Part of a small language model's weights: 4 heads of 64.
Each number is 500 + 40 x the weight over its row's rms, rounded and kept within 0 to 999. Layers, rows and columns count from 0. Numbers have three digits each. The size before them is the row's rms in percent of the matrix's.

# down: layer 9 MLP down (transposed), 896x224, rms 0.0676, rows 378-417, columns 112-223
# gate: layer 9 MLP gate, 896x224, rms 0.0703, rows 379-418, columns 112-223
# up: layer 9 MLP up, 896x224, rms 0.0695, rows 379-418, columns 112-223
down378 099:535520522514510583517572549524466512507583603537501475507513548494463507503464534550410453486517515487479552526498529452448454424546471518460504451515475526521509457476524484445438544473559545519499565509504455596569525498555464481491497527492495471464444396475445495489535565477502520517561531434443553491451497489472509490459491530509
gate379 102:534499514506567508536463416463498538514548531442479462534448455493482442535475476538514526532489532473521498436432516464501468540495478558477440473530550489491434568537507549499576464554488442539525564476472446554529495562478497527551432548568485426491471485446513497469507470485481491541469542504531511490476441513468529498508526553476
up379 100:477489517543522514517516537548537389486528450517571476525528563534507467551556466474486452588523560527525447420534515522452493595524478565547440472537509478550442553588466517503541513464482512485512479498516498502527465520506557533514477540514502413449512503546474477611529470562475513539467479482460448569539467556518536416436478512521
down379 100:500483477512478559509489494468469469405537512432541491547510475604510526532534515504458402526466507437497509464473575510503486548594524488543534550496464511444510499547494564492534494579552521463502469568471475442488472542450489410504416449548572494447477513440549505506399475447500514411523524534489540519542514478520486447554555548506
gate380 101:516457611521517533565501544484469478457550507557504510495441496400422530527462556542495531521503505478525497471495459449501510475504444458491583460500554469504562476515520548451456452497552493427474559528490549484498556473486541483569529573525501496537446469489460468549467545470539481514508493573561539515521559487533505458508565567501
up380 106:461464535499556473540513503477480502485523532493525449544534502524527453566477463496473509462511462504513540487497461580519465407575519412616532521440513498471449518477536445505485604538546492557532514511464502508529459542444531433509466450559485528583480496491503532461589472430496515442501491466470486547593443504542528541478491462534
down380 106:554497506482565561525466557489509455446440409465486513528534517521500547415462469565525509474500477501533468492489434543556508521463506482474511477534471382557500494433460489524501488448440527487500565461446512481511554598534519556416489537464464547461510456458464427469492543542479584531574500494527556449496467490487534496465551532516
gate381 107:510472528514570555511533492490523537438549556494500470501485488446471567481447541509463486461509548492402502507514458492514472534509483473525478438488492438550514447469492473542495491495514486519552470522589471512544472455539470549454413481512503460522629477529475432564545532524464480454396567526455456499443514453502479500499523489520
up381 107:521553464558442458419461483540481466565476528501554514499544478515467493539491442526554484457595520479529495440465481556488554493562463503549420521610485468498485502547569475464561437500562535507498496476485490466457516542426490511526543444530478490561510486530459588490472476454543508455445452468478544470628501567533456465516550497516
down381 099:512524513518505485517485480537492515498485516558541541486585459532456508464529467505495477498509513514529516452503523492461554492593536487503419533503485468443495493390536458486472592524504503480509470514483510480497506403492553571504545522436499487489483470496497447607540477463487610478524475484419565516504485528480498555546480495518
gate382 096:454475453455460573548520472560459473519531497479482447526512434511497498443489535474500518443528534526491545536530537457496520525501479509425463481523474404496463596481518486512470523538465455442509534389538491538506487478513518510464524435470484504542485501459503419452512511503455438516452582429492484502514465493523453542560488504503
up382 098:516573490448494499462492473463498511516494506531476458512502489548521550501506464488483482482473499471507506578495489505453498466475548518519481513555576450442453491562485480494388494585510617454475495522450470493549519491531486538459468514551460467425498467431492480493545500512512476478455497475451533438478491454544523462448539568489
down382 098:494455461501505496452536539577386492496519555485550510524490481535522502500503507472514526471585503606520524519479553444509457500475423552423487518465487548492479532540479457472494496481560465512498541464491495504434514557426559503493478457514526568448523526506522521458535506498462487489518488565440498450484481573467563576425544640548
gate383 103:499567524531467543534506503473458487417527490452480543493526475469509467451423440512495471541529435502566464465473423523426474521515536509472460473515528426548481515444428540511536468473486468521500463458482527505524505498516473512595530510440556492438499482551459550475487541522556445585411530507511467500407425469518566501480522571509
up383 097:480509471480536529516507476534411451488484593468441448506507490511576544451482437531518463568527552497461513521433499499539529485408471582495466502464549588575499510488501575480531579481474508525553524536471435538418472534511477519551504501512481510481523518481544471469536518528512507574482494481416537581390499434481566480473488524435
down383 100:504478502417482483484552517434503561613521449506470492483509442472501400427537525500507499456463427465490495452576494478437494505554483415516415509485515487428446459524490468463461464539581571473475523520411489522500532480527536512502455542537509534475499443447450505484464481529517539521500475516505552522594583504544467398534479523541
gate384 096:540419451566533490537567506476593518423504557473527537536546508491419476492506469486447566442468571474474549509464481560526462506499538444549551512507496538535456471495510506503492510566587467531412520456505568580461470503492469462520494497540506485548525480497459512501492478482469443521500481522493507465593493486493555521446531451555
up384 104:545499489512477561475453472462508498494492539491478514503413419456565515449497515486496453578460470554483523451374448447523478536491503495516485445558554432439485503457510479489515485470442554542591436484531502470451559483470435549547423469434419466507532472560513437521560483427451513533493483519517542537444516470503562574486559492467
down384 102:530530438498505487478538533511493524529496408466466469523550570504472508578483475489507511572552521458479494560466460515517485487500475500574537474479514548444465517544508482519444487492482532631532560478543503494573520498515543494462457535582563415535572571549536551412481445508519507495505455552486451433483494462557596482530494498480
gate385 099:508500535525441499446555462534502510465529496541527460494467471562531482463477441519489497484546529437524522528472514482481478495544485475495515496454494445353535591518483502549520528391502565475502514547479469471530474445530537431490498450526500454442534454434511540496551521489583567578516520478422458511447552504468486475456469524452
up385 102:547514463544557541464468551530504442450526442466500486412521487471550546584521539476477445519458528538525490549446557499547588542497512538517476450468551441509489479508509519448535396546532504577484478445539512497516464602484462462479498491514497506526509486547484445544517498546449498524466517503501505510537437550538508438543509477508
down385 104:497475480570449529484560510493490467532532514496516492517471515527511492421473509537466513514475428454572526510467577515490475473496553555517478601486589450498484516570543490472539410467485506466500533547462497493549455481525548482494516545431421540475498538487472517487495542540606537507469502469511475455444554451515540520490534602510
gate386 099:526459492486528533473577512506495541511509497532547538457490412524443546497500427492505538414534509495522483499415515510581556525502456585510504527518491478456532568470492488471493486500509499492490525424524523547492478466403489569518484495456498536462455503629464518544502508479454443416509448459533521520397509517482511546451539470458
up386 095:523451509465520611479455491474506498469463537501534554539457505511478444442538511572457568526523512503539531442478505480526467471530539544448457497528529508473475509530510458550456471510490471482539526428619474540512500499505545505466570505478500383419522516554500526513472496548508410559527467457546567550479494459475466495492535457443
down386 095:555504521481444477513460494481466534588444486398500493483584447521453482500511479554476478496492505483502479532481496548406447486500450498509487512494417523466440446513480533459596488509499518535496473490515594479523449524485501479458501476566487515545457412475510437511531550470485494490495535502515498537485521519531553493526462452511
gate387 100:522568516557507502601443536439441505486511558518484501425546466522513492490433486483498519398565440466541471532477498534534543504510525570472546461454608616501526516518466455474547531444487529510458467499496474498459503487582484529470561436440502563495454456515486446540526466572520479516543463502478481521535444545489523513536458466564
up387 095:470474465455492543521510540476469470535533468509436421502484568464424526531460534446455449485472558515533485491506546393409508483509520461560485494508465411530475452538558521543519454530453504570489505536506439440486462474560473565556425531516504519506416469495436474510424511480521447546499487501479514484514561496471515442451551551513
down387 094:527532461563547510467515525421498488538565514551498462547497467497625525548583489438519560510488500527515444473533560511482506460516500498437531460502448464497465547502464433521533493527553475436536507488489564460438526531424484508592529584482467510495507557422532506525450554460528472542509507531563507468432511496524499448519510632483
gate388 098:458453504476500494493505495453501490573593509498553478518474546534575546465527555481531490521470506433509580476564490526547468509466505555437449451494505477536510538503628478477543501587578493514495474468506490523507482502471473471460501463528497513454566451497509495473541508450513541564462476558490560508495474521500470410524444497549
up388 096:486472585495494564490461466454504478496498535505511561510485536503546510459600510553507496539488457536458503525480558462504496488471492529491513546433571530483460445425485473539474518462528507429472509478588399494487476456408474563554473431552471502475470497503530510471477511506549496558530520559503531564376571486510537524431516490476
down388 094:425520528555515579517535454480519453493516512504560503452511459529539479540491520521473483603518483555457493514497524504496560545522490506424488515555550503456517495509503512495430533523456480525444496570512514423544492481480551486504455453521460537503426508557487544496436478522479459487465490435490513462485546492490471465480561466512
gate389 099:504496519531482572589486543525480540503541585480491437515483470490447438537501439509496454525501473482539480562481518541488464494501468510481532540439496456526485483588432519559447473562539566538497510476555494500496454513487453477551464494544575453492433462462517425548498478429536482526476454471505466519520502465532491520497536512431
up389 100:474507512534497473482507518459536455461531451518467433467478568487521495521381451513490494477518514445449487501550530481515489473452512494542418492552526460535501458485525555489448443493464480478535513514522533574521547494507515485522501518522462532495521488486460506483491527495463486494500543509427410491479537452457488466408493476525
down389 100:508525482567512524506525503500447518448509504474490488445468452511530525515503453498508544527403454501502542511460450411498454454521473490474516506515475539513572514502510512532525457454493559551449485593478544551523517517506485480553519494497479542467515542483519442490459515462510524444437493439469514487452474491518468490485492580474
gate390 094:548523562471497478424514479508494479502498493465407529519500537489438471599568578542452545496545558466472501507458478519576521549501522499433524541548540446507497529565470477539490491502517572482531531524589510484565423436485476476414540505520514504432490502503503503470469448502426485458514420466491488516457443495445408512478461510492
up390 095:478458443504507457530499471470438570599547439528441516499489507560493495498500501566547468440524519474492524565400509443520537478478592501482484462432550487570452552476570627500548502483481515508482471522486466548511503458521547496517477482494528468495521529483443445526483500528513491494469502436436507495512431520526559477474488516482
down390 096:493484424538419487524575442498434483536478482485509455526494533519545531474441437556551464530522580440517524489534603454481462470430547461504420438484489476559568409507548446502528545422468523528513534459481530498505503483420494486443508489530510485490530529469521516495519443492438561524511490495498513438468514453419516464508586514517
gate391 101:476449499472480505530457418502451508453502468481410455474457505514475609560567501559525585523498519526503494486452503517605515541480455404463460479511522432463528534489433553540469428524487468446456505505490481493488550521524529509529471465605556449599503476448468469514529480369532479554449494475565526529531535480510530468504545499578
up391 106:516565500507494525469455439435454426482571485501457476540514497508513500573545563427430507525476508529546562424449498531501575493508498429500489477511530493438456518532528505602448516539467483497477419485551549423533452434493506545502514501541534364555460492490545472438516454506486534477504481525456471487494511564490468478481502522468
down391 099:471445471464488488592503495498504477544474529492433540496414519485530491484449600498455494555502546506509438530506518486457479522554560506553519449555458528545505531546537509476452454423444583520501401523486540482456521483533470467440487441513536606479510381501536516585498587505554564520463535585462504502491516522468488481453520538475
gate392 096:568510497526475587511522503491550457461514511427523443503482449447521487547533446559510445530559560483515471502494417488511518552506501576468480472512548508509573515517489511489529521496452511488567489454487457506512518528481501430563503530492517496414549459472498430514553526520449492452447397485500586552416507478463446546544566559550
up392 096:510596572556573525524497500509544454560471486504495534513583474504471526532436446503489427481521602513466523523515433475567525411496528451483534448468548472515497506541479522568504566486447544490601544521496470510449496454582470496485489498464446567506505526460561480451491485445415585550539522474448453494428508531509543471476553513504
down392 096:457515498498440523527463516504488537515577495543549533491496480595512556478527578498468500560565504460512497517478499496537462482465488503480521456446479458587507514477447502519456462505459522508531504436429542517527482519512525543538544542496582553603466465480429510564529499487494398438510487524478554500525480536502503505449475543428
gate393 078:527524533509506479506492584517494394521536476452475503466494493444547504465529462511491470492523543494416551532474490511516545447512498605449450425532457457535549494522471495456476566451491477469482425522456490520480523384524455482571500540537588434476575429514546505450479523521511531548536470431482525572512512433510496532500535592567
up393 093:475438453461417502479480480535511482600503510607524452467509479570481521456471529397559474460519450504555536462476556513462534478513572554496551561480561567505477517454526479485568516481500512509496520548516519459484471413479589503458528508526500446499446549480475544447499500478503484401449553490414502463513518567516457497511468397502
down393 093:428511469529562487520447466476471458513434449534513517468482478420482544484519503451562522591479498540471411489489523497517498562441503505511449481546519462517572545492521458521540526517513535553488476494481501507551517479510481560498553511549462536481499655470441460560564470507588499487468443497509524478492527538384479491516563670526
gate394 106:497517492472513492431489515473517478483517483529442508467584530452548520462472472529512500409456474501459418518516479518515522549538445448439529520544501451479478529468409509509476448462558460460478457541491490515540508541567475452557539480471548404532505472501513512448500473507495511466502455470475543567417469478525533485522558568526
up394 111:548462483551502486541503482537486508438525492546474509479425537548419497521471497485482506517526531464478543480478481449455516450532503566494409466500468512584500596514557513507547552521523607466543430462465454424472501591509534595465474483533517543516468505496521547475538465447551463511518566485531491548536522531486545513470470492485
down394 104:457485480529513507494514529477465491479626515483386457535466497525412506547493465446514491475506492524498428486547485462586553522555500541538451567482508476507497492491427480507494519481543561472479515460527552485486515556562519454560496433500536446500496487467421536465472504519525450425425501485522460607564497500511579495569467500507
gate395 105:496523512547487490563521530500476535493550517438445417480488487511506498528526459576507447457584530454492524506426482470612453483518463449500523507573512462496530522466490483507523535491494409492509509472475523489516539486554550482525506543537523504468438496471457459415553485430569485484491487512539499507552473464520586461521503532459
up395 099:491453530541536560485480501462545501520545581466478502498512485408549416522563474507534493516479496418471421529386569451485478515479480510467558535480519383454493524528475559499482460487505513582496509486514453500460515449442547495496539570552511482516488452522465470491536533458431471516513483462498471492482561542562433581536519568562
down395 099:497537520548513445476477419462434547499510465537507525489471505483485572493517556502500541496505558486444551528575463551497433460487526555508477469490457606425477476492535496493510550537533540549497442518515467484497496542517402509509432500513519490465519530540431456556458482531506526564490520531497519543488437465461529518488434473506
gate396 108:534537472503520480470456468515537536488518474478514505480478503471470480502558469552484576467439592482525531522506560540470530486523412579512484495537507431484469454563527496561481522418517510438507541523494535492533511372563520422468479497595552487494541437505498510497526441477503508473457439454524535523484579516488462494492497519433
up396 106:528515518513476453495483455372530493496555515446446507539508527485484553523466494512478544524474483498549480530581489516492429486488490509464448556464464460488550582540485529520441512500409517513429531555507569553524462440595455497516487553491526442517464513456464477469405525493561484536493521472471560488508476469463508504502429508507
down396 106:474492466501478419488542451472438553485493456480461490507479536470547495546541495517484523497516454528442555458526464523504530447440512529566483476550501503498453498521507519472525525477529501549562485511483482449520541546500498592487491582487503588501397537522500517461546478435467391544533485495507555529444498498441565533561487508477
gate397 103:548553533484551489487522433566464499506472441523535594489510509483520544451510448505502535518502559582474555520543483492558461470460461529523483480422390447439571544523495536490541584483535468456555498513524486458479497489498544499532477474510436517506420492465477516521554450545506514481426519582453472526552501590493460519491547518454
up397 099:509571498528497515391470550509508495500522482525489478560554510496532475479472395573480509529509549560495561499519466471580505398452566506519503448514493491544478533546573489548555552465490556530485482526557480477499454526530491511542480507476500387448477519530481535501506582548501505450509452529446471588522528549530547429511445474472
down397 096:506522516551498471465427499383500522493505459504463479503552532521495430517519510469488564462550510499521479483507582472506545551462555519487520532484528473555491466449492528525505439526529505480495571547527436498477544481480481476459435551513553526508434393478433437442476493439462525504544493522536460564495496497495496514485546385490
gate398 105:510553578534487540540517470526494515484534477444533442505485502536527476513412470422529505472571455360531471550445509599538534541490505511494518436516525459495504510546468462445528492532539427511540593485484488454507480542469491499586418496454505506502506458478458507499468488517610411551468399468511503551481513510460540427495496508503
up398 107:556479536508471568464499446535541560470539509483425504558524569487522559516480444479544450514570469440456524523486514544534402495494553511487517600494532532451408550528502535483547481471496520452598547473494530529496551491548509484496519492424470459453467506462444549431486466477485457439511520540461530528492453468544479463515504486500
down398 109:548473538536536541564431520537459502468471503437581513497475475489448469451488515488554507536495486520465428475504530522576514546389476506459542418451538446436453539492434406464499529476557497477470489439552500471469441524478492465521499483520484482564550462387499506522519511509519523554449453461459515517535502551526565522491540530450
gate399 101:509434469555524532535527549464455446447478527428475445502518527515533510507483470520461515466491553446436589540404477463537468550501447585466434433531476519466514411524526492538529470429548477534500573480491442489473501484518489525474493421530521452466482470433529516482531477472455500515508481557512535467466501462505504500483466511475
up399 102:426449501455470539481507521466622509515495512532497460533469543498463578437479414482523520488476448488505465468494546490522509561491469482475540519463460516436554498483428566513570467516509445487506477566472517499466443579441577514545483472461481507448498506490434520575515460460527501514478476577538549554507516413594532513447507450517
down399 102:425475509494481512522474545444452493514555438443544457456512586586489496512534498481595470518554477426475499506505577514482493496541529462475503481470503519441498561473522463504450440485453512519448555515481536440555507515519545489478564500582487498448496542518531515497457471489523483573501571456463511551546471471481509531428565527412
gate400 092:510525528590554512554461548515479427492521537477488476576488506457466479520532453613511561512496506546450525515524550502456515526506551492488421447481493454453428515468503577546467501495461599462490491508434540518515482519509518486448490529506552505469506501495556500492555557447559534479512479553397465543465487523453513507426511527468
up400 094:511443572486460508507501535492491446491437439495399524495508557477471481520546518527512465452449567533455498532453502483433510505434487438562475491517530507506519533499485481507485466499547504523477524542502456494544562449584452510441518531486508501529464538488554515532459497414474539500582543514482498439440475481467422496577500522498
down400 098:511456469503454482514485524542503517509532504469456467448568400478474591452569477497443516481524513415494485462470517610502540526502529556478509444530548366524505520486470487503548562507504454469522505443541454445472473522483530542534533426526501494463466381464485464464474449533542513534499529520523490455496483494512537461554535606543
gate401 097:483475513530478579540516449561515570522510503497508518531563547489447547493479589508538486487558482419575502489513440458484479516444429547487516434525482478456456494535472527485446493480533477467530491477483485503544507498508484462543454529507501488492478488522505485458483496485515499522497512564512505463527406496566574454409509586620
up401 108:486494506466467535519531494505540539510577504502517442456462530449518487484463500438431496522556434483539489462488434511542486448474518514482431492515486479451467475520503523548485431551490513495594429494506502523512496491590518474522436543502557448494540479513499475522511493455520485465457488518536450488521561456490466488390505476526
down401 099:488517528491524539499434518540449494561493505564443583543540456506498410502544474473457524551501576501547540531405442504517476558443530475543455413557450471515471533539502503510493472549489523486528496571522499451613467551538501488482407485543515520504583404532478463500540496445482515544444453476439488512492470492517478456494508555497
gate402 100:489506542515519542471544521493457508477470541472473508452484564488488505458450485526502518450499474544523520558480407477491439468522528512491520432431424538518443480513445496522453562483426562523434527485510560568469474504515542505559414475540526530530525453535423429522540479491468429535462509489462512481540463584508539463501519549466
up402 105:509559505506522515562452557422453528414552479519512516501494417451562480508478564473470537510472430542489466513478421504486488494526495532486462493509475495494513520515526592486563441608540519475487493466507446439515499490461509521538501576494540507452461518588508472551471488526466478509550514589529438479542476524512533468477442497473
down402 102:554468513450513436524405494530499479493470518403476449533549508512408555525514461496506535440589533487504506567489532581457560504495431470526459539529461501509470485475448541505467450520522522505406524556477512528494458531477506478495460508478511510511464585551536462446480508487484506503531426533485577440508468568499526546416461448492
gate403 095:494513479459499508494550539490475513512445476471575509503427466470536558487481538501563465548542508404449505496499469511533466496473480563620504442479546507490501510559422542497546563433479489538475448434559538510486528434461475481529461502533597510446495505481469514499477541547491462488527506550428482518497484490502560580530498525557
up403 093:533448500458467506476447449548526460466464499461514489562543422407508511485557458573458523515497468496488467506459509496437555497476540517529529501478556582498579494499492510444512509501527481548435516540417478496503479450488471481453497522532535564490513504486490499496513466554514561487509504453536477472519505427547409609536447456495
down403 093:567501542465532529502462535572491505490512536466410440465478545545516561564482526463597523461518508511510569568555541488429509552447521500443534515504502466494504510547526502561510466530534440525501474490481551549523524531480513496554544488513470445518487574518587496524515546480511512538496500446419390475509517563418530487504509395505
gate404 102:534489486495499540500474562515499522523558467487524473476544475506451577521503507500472489553474419437448542471493496486562505549545457519548447503517512460416477558499510517504563468476525498451584461451514437506526458515573514478480510468513553485497476496536507573538535475497523415508491529511574374527452472436453498438484482448527
up404 101:565478497571525474516467513480460496506533500454523415509492476540538533573468463464566473526479436495482509427417511487536486485466517471463548483642537452492598553440474445522460493469486481450542525434478512399500585565496492481491545505449513471480472493455495483514470481447531471421544495501530554533445555525480464528500547478504
down404 101:464499525498499540514486471498509470562545537533417533489516429532482494503471511490456556448480457503528504502510495521513562548579531480453403543481454525501450506478494524513578476503511592576469449526485446445539548545540521555437541437537533534517448487435483475543457457505490537492451533499456529460518524482479464498469479458466
gate405 099:572394469448493504479548457492553478467566497470543503468506501538533460443434488500470405446540498523464462485569520551568604494490478503527569460470515451430481496478450483502458475473569499418552486505523488522583499466433502395486569530502550531490523455521469523503465521560442532509515544529491498533537489417549475537458494514581
up405 095:486480465531508494475572526457499434474480492436597493427468499491534472518518510485518504483456551545560479493508572512466498489488420489502525530437517565490518562506513470506535472490530438542528494509444478567531479484479553459492500391526521537421502484427512478550547536469487533498484471453453548496566487466467444581401431450581
down405 099:584518504541557505496603476483518497466470485455488459463552515465507512551515459438476516550473418507422485517511471392500562460487509476479470581486567485493510459504571529508510490488455477552557529474476474439500463510537511507459523507529578482482564469489493437439441490519527551458480590547635501519474467525507481508508468477475
gate406 104:480533491507535468538510460489493465440496493504537419488467512472505486499462444546550450534517548485427577596474425546527519464539466473465521497525592506494477531555504531488492528535471545456598422530573503392536546485500523436546515441427524451474520473472478535448561466448568561548453515504450524528454458582512453573490499547480
up406 105:504478507431536540505503555457576495450503489456472547510525429481536506420577543502500501493531484569489535550565542528469547546476526495493532491494439552461455467489512539506522541560504495524507551522558455561484451541461451524506475467552539486446461523546444516473511484456526464501501555488522471566486482461543537382473528479437
down406 106:495519465411538501451520489474514553466456521523528518428462470477533490559507484444463526518512513497475445505476455493559496483481481547534524430518559554512522453441515533517423460467482514432518508487442464465496503379501480514457507543509482508585440595489565502533522544477513571502474472485542485462449503540491493519514513526512
gate407 095:453490480538566495499475523508518443517601486466497496507530545471579495579432445425502479476461471475531490445472514483465523554506493514428563535513561460529482533472422517500408481497589467478483491501519473499554552535479544488496501537503536459502501457526555524530498490444445463507498482535546562489475556509605481496567558526563
up407 106:483502511503513489532452515439408492500491473417369474486480542513535490495496457485466441445510454476570424549494480532481519470463437552515486489544509459494477463511459484543386480427532443534577558477492501467513555516400470539527507578526519498509426485495519563521507487447428476554491501530508483442485573507588507539514506617523
down407 099:550563537482503549482537433550549547500500550563535478461492454521444537417530546584484554522532539491429573507525511488518501453566573510508513453435447526512475482486514522485599543502454520561440486522542516512496458475526500461497457501460434496528509522457523472528560508502565494491492487494534471538529461518427546485502489400475
gate408 102:498561524488567534468513520461525466513512485523532444460494519518555544531491531477541532488541509485431537563482518582517459554512530595537497480579495461522471501470542497468497501550455505478562465558584547474484477528481514466490477443512478449441514470429500523525542545485492609491492474551482426622573483530473511481505575512492
up408 099:536466500513562508473468493468488458509455449520487478473500540520501487528566486527500490460443483561481567547520516500458409448533461485474413474441561470506496498484523451530483503467409509506502520510507470507507489422495498496482508454587469508525493485447519465407443503361520504433502459505470452581613446537614556481503481540537
down408 097:562470441487475544488502502431497451479444495533500545416543501490511479466472539531520457514432469460504486524509498521477442536534496583480487534478512536447462504431470492498540505546570564497444476564491447533477607525462527506464544496529532488517452544533472484505512559488455485549567535510493513510496497438533491543515556344474
gate409 109:467546536537531514546471540467460517499512524536402452517627502512495506488459494475539450552585525412583477537521505553491535499510530529439491483462538467456504565449423437492486507502535477524489530454499433453509439447543550454500449613523507479538495455515455472529499491482464489496522475570478508510518473488555454483560569528555
up409 115:465423562467467516507525512547489551516444538529544474425450504517506508459489483470507583430470475432417538547430469507526447488462502504470473480495528445479470500474469535459520583434499533519504525563474471463496486562491472527461534453446392508467574530493523438549541456549479533493474445464534491510541458555460559497548413519562
down409 113:499540471486449540504515496526464520533575538502434491490514543582471487490504491571488553498458424449491523515484476498522489514497516492574460506404513523472492495558449507441504589504601537488442527499445453530471560434537531599440508557402484503571504597519499494478504475501443549536523495559524483498542570451545513435529516481552
gate410 103:526479585599534508526529480528492495479559469545441439486435482416475482506531435521501529468410522453492560489474444560517505496570520477478525468531525489491566475538541558569420461455586542461526545553529500458592442545491472376511504500503486503484521461461517515484541501434488507505462511421460471536479477485495506464520498561499
up410 106:462616533471479460454470531513450476580496459484576539525540532471458460546581510486509556447516477480450408499574471440476513471483517483470574499484531566525469528415534472468484498481519445518443581439480538535481524508486503506479548523510517477507528474490541494503466526533489538486486433548540533456459431558436434506525548506517
down410 108:496514455461522558498489528538461513488511496426495444550540542458441458481556419572536534409554469507558498506463557491481520512531547487493464516496462536440510527536494512438518546516482511516539502471501560484554481491472549462487520490492496440523414442580471517494461403468483527488489506432534494505483479464477500545550471588521
gate411 101:455413527510523486489543503478496498530437433508493465462568469545462494475487508485563518544538518520483509519508489487483496488559515498491552443432488535480468533484500496436516577533498499446467506487468479461483464442487519482470463511519507551391441489516527507526603529436572449493471543473532485454539477452492479530584520518509
up411 098:561489401440500448531503545432537487491483457508509468474481558475547519487433480506521490506467491520528487564502550490482493575521485520376473479533473453536452505475517468477458555510448540489556475469530545552534527446457481507498482503394532528504543473551448512517431534632478445422539477391465558508461513534537500495530476513519
down411 102:442482503517473554428503473495480533505465492499518487497441489510442501459546512522494470459464543451544515469467534538453590462464517451589583480482538500578513503529511504486536530466408457528435584513533501490550523505544477512474483518583543519539512380518541476497567536438433506548500491494496518523566464471471501545553508539585
gate412 104:496528561463533471487470470456476456532504445478459447481440425450437510517449525542467559463496562485484530494536495473503522532475500506415466462554464461449454491546497536487473529506468490475554492489436542480523448467456517527400531517502473490537477467442553482429549506512473523552457461432510551501518463545545458530496534507524
up412 100:584550466418559529495397523482524574500435458492521515562530563533521460470508521498462455431446444528435451455505497497459431458502517479565462524472510487489501477521464498474512487535491543526526514528499508477559554529511421560461386596546484454503566487466500558515561433531564513452481451490576487453456536533538460498540540509468
down412 101:443467516443543487538487474472459449504476500489481481448498426473514464463461483466513492499480491460472482454561519471512462480501458480483442499458507471499483535480566490510485555411538486540446438462495479504510548480465501531539532433442467487437507519510560433463463475452485493521476498451528510442388487535526537509591502577567
gate413 105:467464526503511509485605485437488471462554503461491457471500490461528503532544478486449487480520456431392581571574522522474513479494455526492471452553459531528479476445454508536492535458518516536485469461569525509551467598455457476511498521468502484505433493557470523562546551448500506483496466483464560526439504524513508418516481499502
up413 106:507473473484441510527463487476479499462366513501456474491467564490522473471491498458445493540566462481557458533475525504505430445555521573507489468475522525484547486479461458536535539404469496474587443458520502491535493539555478518534466485491531571505437492466513524546460455538508483487526531565487407440455493511489565454423463508527
down413 105:511573446464500422471515471503471457501478424495466528515541496508478466494496498502524433528548473556478484565491524409482461622460412515473489515505447500524523523554498501507528560522597493408432531429532452450464479522456554517533547524377496540484489510569511513494487516536529446550463520492524511467471486452574500456464593462544
gate414 105:465523569537540514488479568459427451600491555556500472464471436495509437495518505507488537477524490399508493463476484473568494450511524509536534523487457507430503527525425415479477523521493505544564522483592505476543478559509531457518456485497539467566548488555449489594493443489483475478539503558542436456508520532443506504552526501438
up414 109:416496554499478508468455498444430488514526566475518487472474454512518469502564481591541446473575524432515446557578468485508507535530470541542526538468529457506529494476469509496522535468482453500521503523509567464471542433542563436470532508539501489464471495487442525493501499504466549525526440474480441412467477506551503444519519491473
down414 109:454509518483526484490507500531570409534501430509501465507455473505445568471475508537494507461450452452465503433515441517551542557472514474546477517473509531421435506489477476524537505497471478493530459455542483431520553554486526562464462508463537473502487456465410401493406457474508506566437556501489507500546589492499516438556518465476
gate415 098:515446424513529521454533531524468474525500487491491500478484523481584488526459501504502477525466532556516454507473522510559504478474482541509517485492532471509468483483562442517495438441561489468497597478539461447565529532482506492544517500446515525464489495458554487614550573483607491542482526423532518466425488489436462567480590541472
up415 097:484510482543520453452546464499473554421471484482487464487410456462458450475519508533464538472547579575564554519468499440478442563462496544427516536550433475605524481549509507447547459558460406435431468563560511475537501541423468473452548426476492550506464510482414489515512463548523477575560539482513468474494501467462515521522482472503
down415 098:468469516494509504507475481480474521526525522525508430487506552481535491492527535513509520454461463475490509503453528474464476526552543483490495546511468496513521496479586486512420481392481519528563493496527456508461477531582541504485547646569486457577553459522533514458461439492532539410544571522444519486446493471441501458479403452511
gate416 098:531540562444509551541472540544503478399546464450528454506582496509462506479554551470535466517514571472511581473496463467493415425537495495522554512455502511534525514498515525476489502518503420532455515485428599565598495488550577478509431546478504510466466486545559536516502538471468490561528536552444427576548498470471495373478458540454
up416 095:529560521546564472420485557500537527473448524456482521499522487478557535428526467526498405407442450527449491497483408538446478489552577548461463475456514521480466433514476430470471503494472524495457505501450488480545460465542479517490513481487463406390552470541449555485496575529552472460459484474474469490443600552520500565504530526505
down416 098:570483462473493496534519475537493465475561510597441497537463463491504474491573471468521536546606490480539437462468489477493498525490462456500547424511518521563518527483511484492505520535450483527472491487454526583562492549542558529476400508456457513445492512470458528413479529458476565519509485532530522550552455524442573500501500543513
gate417 104:482550554526522431521446516536540450498499533500518428484512410510417552516538454509513496474545467471472452488545429621521389528483510499502420522524509564531498484525507453540513509477588478492458455436509502473519475595430437455505456470574497509548509470522475440449515474485542629549465454469536449519551564500466499499449544500571
up417 097:507517508556447460538484471529462563554593504479532521537523562450494524493540465519500523460536456436557429537532521529576541404530523501505579506514568490494529516493497550550502486503574452494515538550496462487572604494497519503473490532522539500499469483485517546427448457513569486498509465487431453443443453527467462464474529513499
down417 102:420525525503517554525491481505577426470543455517506493545483478445497467481497520476520520484483492500478523465555510510469489513423518550460441527456502487486473522513489474501518457523531495464446405472529444528480423500459496459557508409461509544515631579479554574524499479548508466473479504544490503472535575462472469513478499434542
gate418 100:521459486472467494491461507431473565441503500460541504463429523437455512483466478516495557477553446447502522530496505504488473510480507515506579442547555523505491503561504540551497568513475446493394539503537587482557566487450472486489437476501537436435451466557483520431485490469562496507418532475411490519479537468480543473478505520511
up418 101:498464469535536458502549457508564464530556495502412490468457482531587514507509471537519514454465505517446514583475468470463502554506469612441560473542496500497482398544527459485506458510471487479530483436538446529471557462494387465495476428484572522555513466528458526488451510495444578494513470468485430552512439496574541492535468479506